python train.py --n_layer=9 --d_model=448 --n_head=7 --n_kv_head=7 --head_dim=64 --d_mlp=1792 --vocab_size=32000 --activation="squared_relu" --norm="rmsnorm" --norm_place="pre" --norm_eps=1e-05 --positions="rope" --rope_base=496000.0 --rope_fraction=1.0 --qk_norm=true --attn_scale=0.184 --bias="none" --tie_embeddings=false --parallel_block=false --extras=["local attention windows", "exclusive self-attention", "value embeddings", "hashed n-gram embeddings", "a smear gate", "an embedding shortcut", "learned residual scales", "skips across layers", "weighted sums over earlier layers", "capped logits"] --init="normal" --init_std_qkv=0.0258 --init_std_o=0.00607 --init_std_up=0.0258 --init_std_down=0.00304 --optimizer="muon_variant" --lr=0.0131 --lr_mult_up=1.08 --lr_mult_down=3.0 --beta1=0.9 --lr_head=0.00843 --warmup_steps=86 --schedule="cos" --final_lr_fraction=0.1 --batch_tokens=131072 --seq_len=2048 --doc_mask=true --train_tokens=652300000 --steps=4977 --dataset="wikipedia_en"
Each number is 500 + 25 x the weight over its row's rms, rounded and kept within 0 to 999. Layers, rows and columns count from 0. Numbers have three digits each. The size before them is the row's rms in percent of the matrix's.

# layer 3 MLP down, 448x1792, rms 0.0676, rows 0-243, columns 224-279
099:532519537498513458461513480540500498493522513530538541501483514497496506518501477494499536503485514513490495470487504507497507497517530514524475490458493498459450505502
100:503465505510466523501509497505470514504496521506476483508523492478496501519499477536444487447500522507490507484526509498490495511524489540479528473521481493519457497545
101:502508485507527506491492543461522537511455471516495525516468501489504469521449508502470495488516482525467479528461496497521467484475536461508494508517499479469494498532
096:538506530495488559474497528494487518521487481504495533487472469493524479510461482491479476467507529483457466492498516478501523502505472527457523533494511525497478513470
095:481521468482473540492481559516469518497452523479483527447531430491488494491494479453504485479507506507479531495514493529474450496520500461514496515484552473474454498544
101:512514471528510514528495496484535488500459491536520472490532480509496511493479538423508528504518497513511529544513467511528524436480531509523483553521520510482507505497
103:471496485492465478481483547478543510464470556477520483516498518494469514505499530527516505521517475522464462533507516462422515523478537496493480554549471483446551512479
100:501505542545501505502482537468472507516513470555495506510463538494496522532472459503515473461527517488519472516499502488527465500499476500472502480532486537524483495517
101:510512538452502513510478508511469504501447519489483520476484531504496513526501546501496516520500485556479511539497515505477521514493496547526500498497502468497601545450
100:498487487526537469493562460518497539497520504484510417499553468477488512484477554509485529487534480498504479513482535531510474493525526508533463539574479531490530498541
102:514505524497480526495465500510464549527546481470514491528476511485468509491501491525487495416474466533497517512513500512473526447496498459432554532510488498528539536532
102:507497495529512470510474513468497528490498469466484508471539486528518500495521423541488489489477521479474470491509537479471508500490495509476477516518505514535544539507
099:536492507463499517506494472471504495469525506491506525531456498517498499509418482465463498473503519498501515486545498494470486511495455543503476554515499499507507496523
100:525506444452501476491481518542456493476518523484531472479517461500490490495504494508509474468483524499511480534532553489546486520491501475521502552507545506544528493483
101:506515498504516510519475511507481533532468508508516546515468522457487457521513508501469448522488517519557514544483560480477506521522527485506507484532497473547506525549
100:511494553471479447497507503495510488507549484520503506502481528472529523500493468499473517476488469488508538464480462514445503509504506490513503511523470494465551541483
101:522493526533550550476452520469490529529463506497489501527535541486490502518496525472528466502505485494443544509496521521560521534482466516508502468471485483464436500509
103:535480485449507532501513507468476499482505525475486517473500479537536469480480536498488499517533497508481496456507509462511527540488475448539480497502523507559524529537
097:511488505495500489487517449513478502475554489488493532566467454502507502515481501514463527491528500492546457500459539509438521532505512498505558478490508518522470450491
101:472559478518517499529541479489459483488535493536519527437529515520519513500495474493512511477529549477548461519543497458510545507514497500521467532525493530529483497471
104:544494520516522534513496512458500497476524514524505497500534487509470494498541484504497481512491537503544497474522512476509493544511464490477563495486553502465519450518
102:527467521510508502505487499544533542445487518515461463496516480486502498490532500552557530539510516488526495533507473544475517519503540486471486485500518468508526497517
094:476517457533480512494441472514494490487492522503501493466521464511504491517512516493493470509524484502517505487536528563480500465531516498476536501462501452542498493502
101:502489496512449540537504526521502505523532526496498481512477539415517511506569533516534502507474440460508526457493506479569452490477507478481491531482482499505510473501
101:462517509529472490516518462498492479475547479524499498442494520513477512525434488508499535503482509509488482435515538499503502511504482479508475503525492487506492477535
103:543493499486474540526504512487481527482494480497554470460486449480510514539537513469493509485472476490535476487506471495524510483550509427467564524543504536503472471450
099:452522507473547515486513502519488496530518453511516502494476534471501493489509481499489494526518502477491499493524513520484463521468517507500481560491507450447477496477
101:514512525491547537466476508479543503525526515529478475531494521491509462470537455496479529569534500476464457501475487521507507473484539519538491528525462512530487517512
100:485502507464513530509516495468561529485506484517535503538504502520503491505492507459494479491544505519488488477500455530501506520521496496530532505482464523478488511490
099:461530478484474517501500501501491493520447532514507557445508490519509506498499511492504549487528491493456520444523497516508481457493492484539522522504515466486513472511
098:546468466495482519464473487488501516504510539519532410441499475480501514530528541477501475494533503475499512479479521464479510551497505507519586531507467482533454462518
101:493515464489533489469488504497529515526540522483506461476519465429497495480480507498560504528503551488531495531497477564529445508465520487511497478490506532490474484493
098:485495463501496502474551526494526485462459491475461570517496494527484480480535502485555495515489477483530500480499463490499489481479497517496499511503534531476500476497
100:489496473467550512513486491511509492566545545499501475493468483493515508514494496523517501511480499502503485483460531501470477486469507519480497480477505501481462532521
098:497505501507495499479527532493554512527465484478481535476504480557516482494483553539499510497477499482513500540500464465518523495541488522489456477478494486481528501508
093:521509534468470492505490472547498466492473550551525493484507542459495465524517474482542517549533563531545499511482463530511517533504524523480506493490495527537475538494
100:514511568501443518483503532499511463493469487462529479516477531509470510504469481496527510540523473450488535492516502494500502483507489502509489512486511484526551531504
101:509511510507509480509517477499524494488499512519466506519441506462506495476498445458468510504517517517511535499489509510561481440491473495513423478513476517477514445496
098:493491500466505508534475496452482507490472469572481470490501495512519500495531446538540507524495478504517442480477487468479511485513503490521468518538465498446489546517
104:499461505471490488485506499490509518501519520471460506519511547484528487480517507533510528501511499459491492469533462526479532486476480520512480486497475508497491546474
099:479476513515520481517492473517512492473540488469522544531484548499501483504527438484572447482487525460515476459490496480493532481521507520486532465512491482470473531507
096:478501430527510487534522482464467515481549479498505568498475484542525484516488512478534478529562487484457524451515488500514512463506531514492537485484509476491521495461
095:539509514480467471479469521493508484532501525482496455544496441463491538530498490515474512521465537514510476501540547506486516519497490534504494501573535504504564514524
099:482534470469539465521518521527502531494539495522519503469494484510501509520493485516533518519511529530519478501525544494468508476480484466525533529498508478476481477500
103:515506514505484500477465511488466518550498542477511509500496477477500501502528502556501479453524471476550506499498439467517489432490466491474493470512462507455517532508
101:513494526493505511499476515517496495521497489481508430549497516460513533486464520535542513488514509483521486502516474534485509483495441509511518457489487518521509517544
103:494499504521486490530520485501494506507464502508506475455494486495490503505520519495548477535488534487513473495472503507535497479487496525475492499481495511506498498488
098:575511549493509525496464531457498517482501472499514494523539480481464501503516472525464524446506504504487487452456540491509534485527460492457552484499510512538480524522
100:478475454484477512487512459516471489480496501468515476483506477513484489468544474555542515515481498508480511455497510521548513485507470493508530543484492484563502498490
098:516541541500496527522481523492455464495526498508489513494505531474531487517510560499497498503522456534482483539491505484517524467496490525510478488519527467520492508530
100:529514511492512495486498526519491491514481527494539469513466493496505506476502516530570495534504479509529476504481523446470490492491512514520526524504492481525483472481
100:519540528457503513496519514560485511542465541547473475497481508513481500461481513487474486505495528483481502494469493474556511496494497515495497513488490480491505513565
098:518485487467467533504487474523474506444510483482557487469501528485527503523473533492542508511557502489538482538512520527458473510516459478460526475516496496495492499527
100:482480446518446542515520498506514521481533509508481507500464523511520524512515444447500490530508533507498560472472515501475490493472476517506505500539463538496438475460
099:460496498476487547458472512484505476501520514519468521434480510513504487484504467483493481556503522503527469527557523498467451510492509469520507502470492473494514483514
101:508467516483515553479430484504491442507502522524491501547521474454468483513497548503548540467467497503511508521501466501566503444511487500521552510466491482496501480538
101:494539543501482495487491508513467500489512497499463485513472485475509554514483506477498552537479534516529512532507548537454502496502489553487487538492489475532498530483
099:493501490519488458491513503530535477475472526485519476498517497500482514496510526500520552481511516481494511531582504474545545492506482501471470500508490472503528500498
101:511490505545497515497533518498496497493503477526511477507480518504515502523498553516466469476533518493527464519515559483489487530480500506479531494511500527568479472452
100:501479495519554489473524514495528510482526465509487539531501488467478515526550436516522499512518485529508498505492484485510489498476528487562478499523480524541545509499
102:545553518508502475515469473497487495515545478476507517495515511495496475522553509493479539499497479487518436522491520521499537505482523513506466480525489427491505511490
100:496495498472550505508478493532514463489500506450477472510433477525505492512541431474500567496507444500529465493522493522463494466538500517461513484481507500507513538498
099:504509511515495545489491470458527468539496506452478537494469526514509525499493519531513526478501478454495500484471456518501486511515544527510489462493488495497519502471
102:512461525502490500507484498525502465521521508487484498469430436497497481482530533499526496487552482523498544508490522513505443516478499486539477504493501514466541535506
101:544488533528493511485526502528503486533493484495530527542472497487532505497479495502481504547506465539479507495531494520508537493528528434444497517489488488576499530500
102:510512521525512508524478526489496519522465499484474492510492444494513478513499515451531497477522524496467501432486508459510523493481498533550486524509505496519516464573
097:544518463521474512506505508491503514479515472498549466514503525457473508541483548489489527524474505482485521454516514494528488509516510525542470533471535464494552514511
101:504494518504496520490496501447498434483481534483451527555486525477534501519492491473522538469539477487485491540482468582515515454502477511520488483511505501537522523510
102:538470538513486544493490463502537465523482536488519531479479465517481483502471524495513491492504508511508545503506489480519501406484473497483458488476485533583492482499
102:457522520518481492486493516478494475557515520515520542526508530462499515501537521461502473466554534491457518496511559553519488540463526472520517509490504519518575497480
097:498515548478474493502488507458468485511541531517487419526490492473533507498512467513493491535490497481515486500478496459513520495487487497511512505554457485492483495504
104:527532534466493515532499480478459504480481520494527502495487457448482472481546513462496540477503556509517496441519498495495475514503481530473588486506464516475481576550
096:493503483491507471463500526484472530492529488464491507465482514506529485504462504483487488459486525510516455545543508532472464526492501501443547486461517463522519484437
098:491488533511465503480521469509473522485558510491494543496495474522500519518516543463513479514475538484493474504506514504520487518529515511484528483476472561472503477513
106:489505506486478522551503504549529487511509456475448489481477535549511508504470533492515502504519482492519476518526518478457479518468477511489445519504511461537537514467
098:495531516485465518528494457495537501495507489525495468489484503468489516497497480518487507540466484479458517528529482503434479493512497488490424495545480477521474531517
099:471504499500495471491458490519507568496486479498513517522482542559503521491487493459531505461511485492499533518488510530485516500528495499496529456500531458490548491482
097:491515486514524481512511495523460495489539484503556499537451494499514513470536501531553467518533478472482503516539507475491451456464509468493457489478540468507526475511
102:483485499557500496498569517498476483486494461501472519499521506492521527479536468503545507460472515486449522514490480464458499497493491492518469527532512498490513444532
103:505510479494481523480517476498511501497491452498510443485456508514517493479545450491538500478507475515485525471484539521536470498538499481518522514508496471542505505500
099:530519460469502476501467500485484498498553503505472441521498475508498485515436516474510545517516522517517526572500568497479491471489503514479547505426548481544512518444
101:497481521502488500520491485538476515444495500523467456439520482487491457478509492524496503513493448477497480502477511502487481452491509526526533480484520550461575487501
103:473527498505545515509512499478469516489474431469471510562505507481473526486504502481497507526454510499455476457538487483471468562491506488467460508532533525491445461499
103:519506521483494539478503484490507539511487490555570519523533530519513481501521513507531503480482457497494505515481515511530486490480493529502521493495486447482509519473
101:545531542478491509488485554479482521495499495478515497505481506525498485492466472521488509528469507463506493505494472498496518501531526498511506508522495467517469467499
097:468520500519532500501496489469525467493498491573540527477497536511496521467511509510520503449514494524451551489529502503516531537472481500510506502525477498540541517496
100:508521472556484540469534506489520512491482496454500501522501526516470524480497524515500516501506516492528512459477479488513517499527516523500503526508483462483494503502
101:503535500524524487526508476465522478491514506491494523477544460460501494521521532501536478494516495525530485512479501514513505492521484532464488533496506529486515537473
103:489501466468509473517523482452519535473457478532476467498521545520478513474497448489526533517471482507517502489485499493497484472496524514457504524480477542534538517528
100:478468499477470534470514513472480542498530476518479526486479525523482496526532474522490558524503503493513512549535485454509551486523429512513487508531482509500497474455
103:480528473552450487505498489496496505454491526483482504477492493494513503520503561472562493469531512528503533520486493482484463478486500498489533474420492540482529475473
102:551492535496549442488479540507506502490517505462531455510528516434531482501520520489482462456488539488527436542486499452567473473506536496502518533528517449490483479545
102:493513500486518522484472486529507486501482471525458479527477519487530506473508498469491504500485535467488526452536484532461475436484475516534462560474475473509492540468
099:493516531540504491472516529498515496535528508548480490504521527482522489516573518461483522484558541521550501496491496574493519544493481469513505547491505519528514492500
102:493502545445496509494549477494535514483541524516449453534526524460483490475477527444550491481477500525473518543538492468467515533521479504516485518515503489447491527563
101:501498483471464496484528485492512518513502487508557506486514507510512556514451508522539481498540468491513505507482490475472545527521509505495500579540468487458483518516
101:508498524544553524483535528521532496515503510525525506467458491475491466495465513508511508487483516503510481544491509488535464512476473487546518531492519474480491509516
094:530530481537528489513534492522477503463456517516502482479501490550447499532516440474445505457460512557531477501496508538491502527548504523498503488500548525491552529517
101:502476494481511520492480478511545503509468511485459521512494516466495499523526444536512520530445490523481519497480471534519490497493514482490466488502497520462480509478
101:513494546469516452500480538492473517480513505519496505449491521524464480517544461522537504488509488498484508474495521491509496453489538518455499517488525454481483459472
100:505506559493480471498479541491480479519537485513508537519534472483481503497496482500501511458463497490512508507490468464498493536482511499505472466543488484494464511467
098:525491499485449463500519476477483489491536464555480470470494492506499521500517497513484494530460490549507557461506471528486497534489483485519479509467495511497516483483
101:485520537503507493515509485512474520515496482475519483513541496527510512535517481491502469495520470444458522571534502481489518488485501507541488507503516497526516529542
102:525491485524503529534487488465507501544525478512470486501478444499527490508497483518472528515497551513508509517481511532511485524482502529478483506530521533546473519466
095:510519555491473482490522505476523488466522460502544504541543499508484470494510549474490476562471505526517520528508491500521519549521507508517492518527478557505514500488
101:484467520476516472527460532529502543505459495500438544446480501506490487494505485505520506503508539522486495496507486464512509471481506500477500545469482471526478527505
098:536477517502530502516539447479431492512512511520490479475497536484487512500472532525500493539515507509505557503492537492481483505508492500548488503504506491498478547514
098:478492507511487510531517520496470482465513535510531515437510473517510490518475516530522464497550462537498480463485477510500519512504485491503501486519494492458512460429
101:525494562517508510488487507543467476526511495466523476540519511481483506498473519505520494562552495496507495529489494501457531505544500494503470468503473502516490509508
099:515522494509482517475524480477469492527471470504504491522487528461510508488453496508492506531478517533497499526481499547528497466518491499490485509467573470550491521464
099:521494484537489474505515531525537520461488506517542553495487445473517477512501482467521509494524497486508549463502505470486466501521501480473526537531478488454519476485
100:495491526504563511486535464491491506504506481522472517506473495524473516526541509467524456503484473487519513503516473557521467493505521513421499507469484480520522514491
096:507517515475486494483502467487512525512505460515554524540473499501497515500520548508462440490436512508459519430517514490467532519481469466497562510491521485525476500506
098:490483485493496513493529543529522512498528508502480506506483529540491500519500480484488486494535531468474504468508507511467512517465499469513547497484484475535542482500
097:516442498476477504498508504470521516501516508520533522505550517449494499483468484507520559547552471472504480460459502530528510457518492504501543467499493528501525510536
101:509483516522449500517505470521488486500527513457501529521514543463509517517474485515457445494505521462488529496490474518545516547516482484536502512507475499485527508511
098:481514431525494497507497496517469495476510488513509530489518526481504512454543488505479523476525477438461485529487489552524456486485496532474500506497496528525497527415
102:480497440505523505501489498501559466516468550457500487512474528530540502497527485515500484498511510505481476545505510503487490455534523508486502506458519516547481479510
097:510510458446527516509502531505467507530475511492529503507475497534506502497447466483492488461534494519474521510500562455476537502511519508504499512469504446523478453486
099:535491456513495555484514521466458524504484479473500503520503501524477504499474516470533511503508472522481472483465471471522499452503534507558475492460536502477502520490
099:512523502536538496518481474495511474490520503492485514518521527460482471492478529493429444522518485483499522534488507459524475505519490504513491501492470531477497496525
097:488529527462487522466488507513514485485544487473512460531487487488514516521488510474461454487505511489491512506508543448487471518502510509508505524513489537484471507497
097:506531483549474504503503482468460530524490467480531513513535506534510510511509550506472530430501493476502525473431450524521516497498499528500513530480491507493501441505
101:503483460510509463518492501519479502500472494556472485446510473475515499464527496513506508453450490528455502481569513463464483507494518509486498525474514500530498583471
100:533554472476518469495505487499475509492516478514463462527511484500522485533506532522508493554493483507517534495501508497485490492522517518438478508518477485520501468534
098:491489487492465507495491493499543518498527490474498474478494511467500525471502517444557537445507502466451501496452475513490498452519532506516442507435465458505533499543
098:433481533510463538483507502527523522526476523504545504549534468510486518536493488542515488499479491503510538480423478494492486502513483495500489463474512459490506451508
101:498525516513518549512490490494527489513475488514504479469503530524498486482538459479510527519530515521497506520451499527511516516479495512490523459591538552486515524547
100:501475488474500473485481458510520537506518518496496474479483469519509487510461439498542499479488493503505475480486559520470530477523496530535447481543481486477506513502
097:508515501511450502498518525512498462497483473470502486557466473490476511469466479482494476500551544548507506502535504518488529500501540498494507544532501519513537478429
103:473501494530490530503513514566523492474472494500530520510497535479502493493492466464455509500534525463466489494540558459524513510488510503485547516528528488508491518523
095:492490447516497490526486512496476473506568529525532490533508489504532478495490483466474492500494486511492492517457528543512479532507500485523526510499558489500510475494
104:494490498517449526493493500507488486515453500510454512534478522461501496497528461465499516493474476494489506512545458461470487540470495510516477480492519491480516497539
100:539492560523520468480459497500521479506481479520535473492503515468502499532523447523479515463485526495523472467437523496466503496520488492503500531471470473495540494457
100:472507511499518559466512490495517495523518530494500508481470521485509458499507508490528454493534491531476515517482540510552526495510515519475519462544517519480483479517
099:504507508520487492521513496532477535458484510500518481462487453456510497507455460505517438505534490518530513504515490502504498515527484491521474510497529501457472477545
104:515541482490499518498477530477466489489522508498503524516465523502525480489502509477507546515511550532510468493506574473546504461465481474500533475505503460555497510491
099:493547517514477499496503498523520483501552458477530503552514464532507494530545500459496498513495500515484497475457499493447520522526496484511484521474477492451500507495
103:517504507519522514463501520450484487482497506517511439498511468528483492484504498505483498478497472496509499486546504478523508494508497493498495432490505490462507563450
104:471513526479488493536490508529481512456492527551496530523524440502503484501472537558502434488523512549512525503523491527492518501490479502510442502521542546465510488499
098:492520499486472499487475495485545471488520486507520501436500548461468494518493539505513519490492473500484509519452509563523484517537488499525462522559512521499518478496
102:522478457468487483504495536493509511534478504435507538521475505519508495532533513524525497473515520468554468498465517493506536522546446548501486472498504498490442517459
102:493478506516547478488492487498488454480496505524526544493507497520473492505485499457466487504487522538480535544500473529458485488536484471476532507485514510461472508476
101:497509519484509475506497515464538518530509509506465454488511509483476498508486468461493517536464520492548526486479491499485521491516453491476499483451490449579524541522
103:526509487488492505519504516535470456477459455493508576497509519516481527512524542538482477489531469514508536484525513494480467509527515471457523485458495491547496476484
098:476483541552523544495504482546485529500537500514473487519488483506496517492550537498485478490506491500475496499503547492522499480498457490475532515480496486514538497502
099:501528511541486509477499511490499506488540485507525496504504559475503492516491534478499511496516501500445500487465522486422522512501517511473523478497488507533537527497
104:435516522516508527504497508495512499464494502528549525521478490502478507490525479490473460502521513528486456466496500509553515491495499517504474506494469495504490528500
100:453496515525496524496511568485536512497505556546457508481514516547485514495565478512557526498509496534504502469494479539493484481515514519542479528519454485520531504488
099:454475515499515538462521535479474468514520495546523466537504537506517511489499466518562516495507508513481468487515446512491492494525544480482510499480494470488503495460
101:491519507483489528492490509525536523489476520503504493476446492480529511500457467497454498506486524481507522543509525498487484466501514483483484501471501470509474523533
099:518508507512466486458497524500509539517514484465480522494535462481500507497535490526458463509488489473508476533463479482495509536507548529499545527522469541494507561479
098:475528541478505455500515486508494525487534478546497471517530489512474489484491492555549502535478471517539548509510451476504530537504476462545525507508491474462538483517
100:474499493487508504477474494513474514505518499484515522523481556445522492524486511483461461493496488494466482502493460508444491502510486498504487485515479462482478516467
100:505476525510485503471558506484494507523511518511516489480508517507507483491519482461466514466472470521519483519464467482510510494498552508524518492498491501491555496475
098:505487529459502492499463521525558528492503500502488482524520544478493477462520480536472516485519529521486432548505477514501488539463498510537517515537456460513509491515
101:482478532504486474485502471511533477512523481495469491488453476550489489511554483451499524505546530516473505446501460450445513472498466501468495501490505511464534526514
103:525502466481527502481498499535479505473462487472538451478520490530512493480533519481498478495502496444538471476500517520526488481540464499530497529447496490496475528514
099:516495492487498516511500495514501491515510505500490500465519488518490498482498509465506480508534553489498498507504498524524492516494521454524493462477500488502511455469
100:455474553526532488527451539490524466512513496507487504537513490490517508526485525465456492554518491448430502475449458519487458477484479501449507489471479487508452507458
103:565482478501514482510510517494484466475531526466527490555550497496514518536527549485543519428480480523468497541475499462507502481475480488498478467513531534485493473465
102:528519554489502506504455486476508502508503489481517532502538522524530495491465517493527490511487494484520469467535485490501494484488500513459454491518502472505525533506
102:494516494456448510494506497485519490517462499521534563462451516466484494488464498423509516489503533508540473454526487505512502505483529478509463511512477510526492448532
098:502501503505514518526514475509521518484490507529518522486509535544498462527464501490501447505496488477523507512503478513505489494485488476520469510480468495524495521505
096:467484509487502490484514528507504494513510529533514483481529530468485507469483514546473457552523488515479474501496460534457499521475493487508557475483480508502506473458
097:529495496490470513504519496468554532476519513482504517487486494479532507544532519494555509554476516498500494513472451515530521479542537493464500464484476508521487532464
102:508510515473463548479522521474537461499502490483478523494467519526536505497478483503485503521505487491514472533504541518556488477468511497506505503497474536524476503500
103:479500470500494488482503441497454522497508471506517455472499532472502498485521445508500481487507485465450495509471526476472471481511472506498514497476470497505497485523
098:501533463501500476494491534475470502505506489483531533456516517458489491499538502495495530545475507550500504492460482519484495540479509524499467482499499473452493470483
095:501495512493478453516495541516488524462489494479509498513522523486459534517518479463492512502519522507495491492474500544535543504496531514460508506513531524572508521509
101:496508480508499515535447553516490520525467485449501496515487501477538512500529528500519470491489479498489485510466527490506522498509490506467450466477500494509540458505
103:504474561532517467472518463479504508511528481466555522497521517470517473481517462466540481461564463486517468510479490483469491512527494511516518503496502537510492492509
099:482528558495493528506508524508457445513506476469514430494494497504500482479527480497528483475466488456486525460470543484513458475523476476520518503457482499529505478504
103:520492503500487514468524489519530517536545485495483514457474487490509500507493508479533495517451445471493516478489498520510479481467503512519496509464547470475550475496
096:520525480486476501489487502495481544500510439507513481499530462566451455499521547446510529510493485488526483458480456488528530501518502474499485520484479506502486498530
099:540531500515511506479489479461510501526537521450465544489495460465525481514501472474484495486485469487517451523467511472462535521518501486507473481530517476501544507487
100:472462467518472495491510482478530481478486490493516481506483528518480468461473516506475530562480515491484474530503497493534492473503469479484582456518475510517495438523
098:497518548526498511500494505496455515496508505506464515548469526458494495499456464522517539454528536503494506504494517472517510466514492510545482494480505466530488511497
101:515510561458468512485490467506493528491536469459414515469514502526501535486508503504492533509505491475521451473494480548497496512530483529435500530503483494441502499511
103:509499487486461464535486529528525491532537510477539479489514514505503514461500487498505520541492487502555549476506487542500508507488482496518479523483498484465549510489
099:524451522516485510487486513518462497497488496474483535490545472513534493470473548491558488528482505521500482526459442463493495469519502504484449509523491539498523453496
099:566480469523488497513513542495522516519468495515497518534476452520521496501473505509517506472519487500489516459543477509551478503459505503530517475513498450427528511493
101:501459492454477474486490505477534471481525518486519513498500525468548493510525534513480526495525518498530506438481531494502503482520508500477477510523479518586537476480
100:508522511520492507527496451476507471505523496525510475545473471446519509509514488477476542492449484505482484504502474494481496511471493500535507505510496512478478549498
100:484526480518521512520478548499490480503530499532505544485503478514456513493528539494477492456515485510527511475497463476542464504502503496469544510494482508519495515464
103:478448509514490502511522480504497498508471473480506528539494534585511496498549518485480472511480502510493500477542519507512480507498501498513417490476493516534563483538
098:526524521460491502496488462492463520503510521512523528526524531458508501509473493525467513486545473477517547522456496517490512491490465536516495482522483516493479548484
102:498485553444509472520520511472489473516496481511493571474497480465514495481521554531562505514474492512491477489496538544509495485491492502478533495506505507545510513509
101:496469483467498505512540485493518513510476519483526450432497498480512487470448529549531528466526497459520479482490527536477500502496481479507517491514511525497465507488
102:505511500501482512505495559534524493487502517492499523527485498500494502488510470504463536517485483501526499490487448526500492467506508509494532510504508525526511475537
104:510526568484492486507479453471527496503514465487496540509520500506489520475550481452491514473508498513526493539493534526501475491475501481513488525562481480517489491537
099:486522459507481491452494523514462525529463514488559542516439501522478534497533578545459524511498528496436549490522487529482542464477523530490497491506505463511499484486
101:504504418514527537510510496518505525499538524493500482496504553502492480474501460534513474441508491483458506490513506491495476495472480516541482494495464490486551497551
100:533513503485499491521519496485491481505440511502466535498548506475500504492487513562463480498479484461507503468511501510457480515530490522480440466474489464478499511547
103:530491521500482488493490531493491480511530519534505530491507451508490532470507495505478503473485483522463527498541478495443434512456522533529490525473466528491487474447
102:500526503477511477496457479543538495459483503523506498473515487472506482501466528560495478490464469518504481494490526465451545471506523499534525531555477514489528480517
101:458466487485524507519506499522537457489537516550487507533504507461481520513504512447512469511508508468476481492501502490448512517496498508490574509492503507489492484524
101:530518491510485494502501501533481509473540495525471513500482482524504506482514500524509492518512498486464519467465491501507515539507481522528516538503483519504505491474
098:505448509507542495485491513496524490510495508518511453499480462480527458494542524505492501507472515557466513482503481503541530460508473524565502552506532469460527482519
097:479482540498547499521447481498521519496493486538489496495501544530488502483519479442485505483537492459503536520485539503492535456548475500513487502471528478510495518484
101:517502444473480459490505483443491514532466486493513511446500490502498478485501490494474504490533478501508529488476537495524526479524519489491457510522499554524487504507
103:544488502514536475486500523527469472495500453480482510497482520481501513515501507465540471491480471538484471502491499484455460477503496498468507553483496463526489523440
102:471476526483486496496455487467510492486502522503495496516481554471488508505510490462483497507454485515487489498475548468520479467442522488506518467526476486507474479555
097:486504542467468519484492536548507515485574490528495533543503494464491488464493485511523555521460500502499548516552496485489503513497506492484556517488449487533502493470
103:534530479483517486480498462514546503461511506551500457477562478517488499488524510488499522554486520512513507489496504537480483505471508525516507496529452490451527472474
098:531487533517504513503483516508519491527520474531509541515513512544534507498465515541498496522494521491526493473438515491492526494504494553497482478538521508497499462490
099:512479488464483512463519466519558493467495502478512516471489524494496510483529559512523462548532510479504521512558508515512485521512452504469498476487446526508481517507
100:514521488526458498499500504507489467514466524500522448506466486494524484503497467534503472475490515534498535535509522563470537503525465470504511508503494548514507529470
100:517489511416458497493471504507505501558465495493522549521527479545536520461458500562454472443527503547484517483482524525526498521507506499492487535503492510463486480525
101:517501498554507523445478474479520508515499505517481561506489458513504506521484522494503510477523451519507493496468511499497507503502466508539491546526480464455526529503
099:506469506526507491520546483482482462527506492489522515513473471514494479480508526502497501449521498509519500471497527537467501464479511497542474511487502504494511512533
100:504449560506522495495494552543521511498461511506441497537506475472491512468552489524483496493459488500479506500498503574532472506458516531568500527483507518518486514511
102:462504514483500507508482474507468464501502523533513469523481481467526489480497504519491466547487491465546456489488473523507520523487482528483497467525487512476472474474
102:519512479501500515486486513482525482460517488499507473512500471477526524500544475477486521469479513517493544500462446482466515478503507519538500465512487473528514520508
099:492482507497480510465478531488469499516474517533531505461491476492479465509490443518512544516455498507492541467508510513502520527507511499500520461510476504519471516486
096:477518480518535513500507531472555489496537526483489521492518527476491476514550458448486487508516493475483508512508461508507478508491464518515451494460517493528456481555
099:514513530481485509465472509484476480493488487468518526468509480501524492510488430549489499470515476496485456468432490517523480524503437519483478520464492487471493496486
101:491491486495518502499497552482492515504485523511504545544518508506540482502469547452504499500513465526493503448513508503467480517516521519467530569470496506464503484490
098:438458522466521499514524460456448571515483507526494478458495498518514519525497495508483460437503535480514495539471504531535505443482522512495549476513491506461511441544
103:489488491469520494493447467512504492504454483507509460485515493495509499530487476536509513550478503506523460553438472488482487515484530521504511536502458539492504483519
101:510524524542483498481494473501484504485536451480529473493519486458489494525492450528474497514477519492497516495508499500489500495502515477529514493435486500497514517478
101:503464487450528519492512516477482522464466529519495489501494528450517493510506528558474512524503488519471493509496487506535493525510530457539505492471494511504511486514
104:505500507488511482499504506458504497514557508505524512511501571465447500501518458515466499531553458515480538494517537500482519532507493514516498478478479533488507510508
098:466482486516468481526490516500520526469532476519472499483458490524484499512475489538492485509533513495490483506480462508466529485467505446501538508551526517466485502520
098:510502506515488503474507527499473519522517511490434497498508490521496494518467526514533472508474507476491527470476462481536488530521493510531507448460481469503546506492
097:518514517496525511491501491532508484499522486556516538492528476549471496530526498547469502535442528527482558472514509500521467471508506457452514515530554522472485525489
098:474480492507504497484509515541494524477450531486518564480515487527528510479535512423480503490490492558476482502514490527503523482518498496518537484478451472493524566492
101:446481482537495509466492544499523465489526479454500531525470497462474501493446466521519473493507538519494537461455517509560499490500530495480511499453512485475499484486
100:526515524504498487510497475497478516520487501489455429525512494493508482506459501539529522453483524522508510506511527459519463464523491488500465492494475498498474496555
100:476501435511540480505500510490506450519533503480469480466474529544561492531475496466524505557459503468541499500510491499450506492481505530505521461494514544475490483466
106:533562511473524488495498473463485465490514513504515522490475501541485506475516483511530520558484542516499497499500533523479502507508482526536494506480469512511500527509
103:478469492491485500515536471503484476484557486493491522486500548475489499516493442500461497522542456473494463502453526488465500477521521514451487484499494492542460502513
103:445514449517523499477507469486479491546480513519430513477474505522511476519471501481527446477434504511493506475466527507500527508496505477434454460466484496463515515427
100:485484520495497511483529489494486442496452525466470496525517486487491512518502507502528493527545521541501494521488504509530497532489497491473474479488512478491488470506
102:448541517507479503448522506475478458530524491495450467506485488514492499486545451488482513452493488466497456482502486478518513504471507512535496494525483492498515509499
096:484508565500531491535496507502517536498531482507533512532490477513477487518490480533477485567501512508473473503454525485539528502493492515493513468515502516534479514517
101:543516505528492531488495491530505480506533511532481475469488530481508488479462475512477484506562547528497511508473480512550516475521503500508512496489481512539517515520
099:524462547483507479509498481473530492531457493510472518557461557490499522471509505557511470497442462507470530457489497506475510499491453521518524486478527445489502496508
106:510467538536503487487504473534504519497551484520456514480538505529489509498469456507541493551476488486490531485553468490533504556495479460538466503523536526516498505404
098:494495473458481492512502511566509533447476534504501513445511457481505494500482545517462542464492505491479482470504471524555513466550514470500480518505531528486541501503
100:516483511481493503501475504490504488468553492497519449466518540528504525475483492536533498547543504536519509544475513488486534527503553513480489480509493502485482494495
098:547545461501490492491490490481482506496500516505476516497530460490487492481489484533440491519492467519468500492454544495492517477485506541511548471499490525533466513475
103:471516447469488505472504495522507514506541477524520560489453481527498509520502500442506514564495466523448482555482469504484508531483551499550512487485465474507516509455
101:494467533503472473491531529528496501505454492531536516514531491496490490487498522478497502520461509492493512444487461508521511476526496475531556467464488520424501479526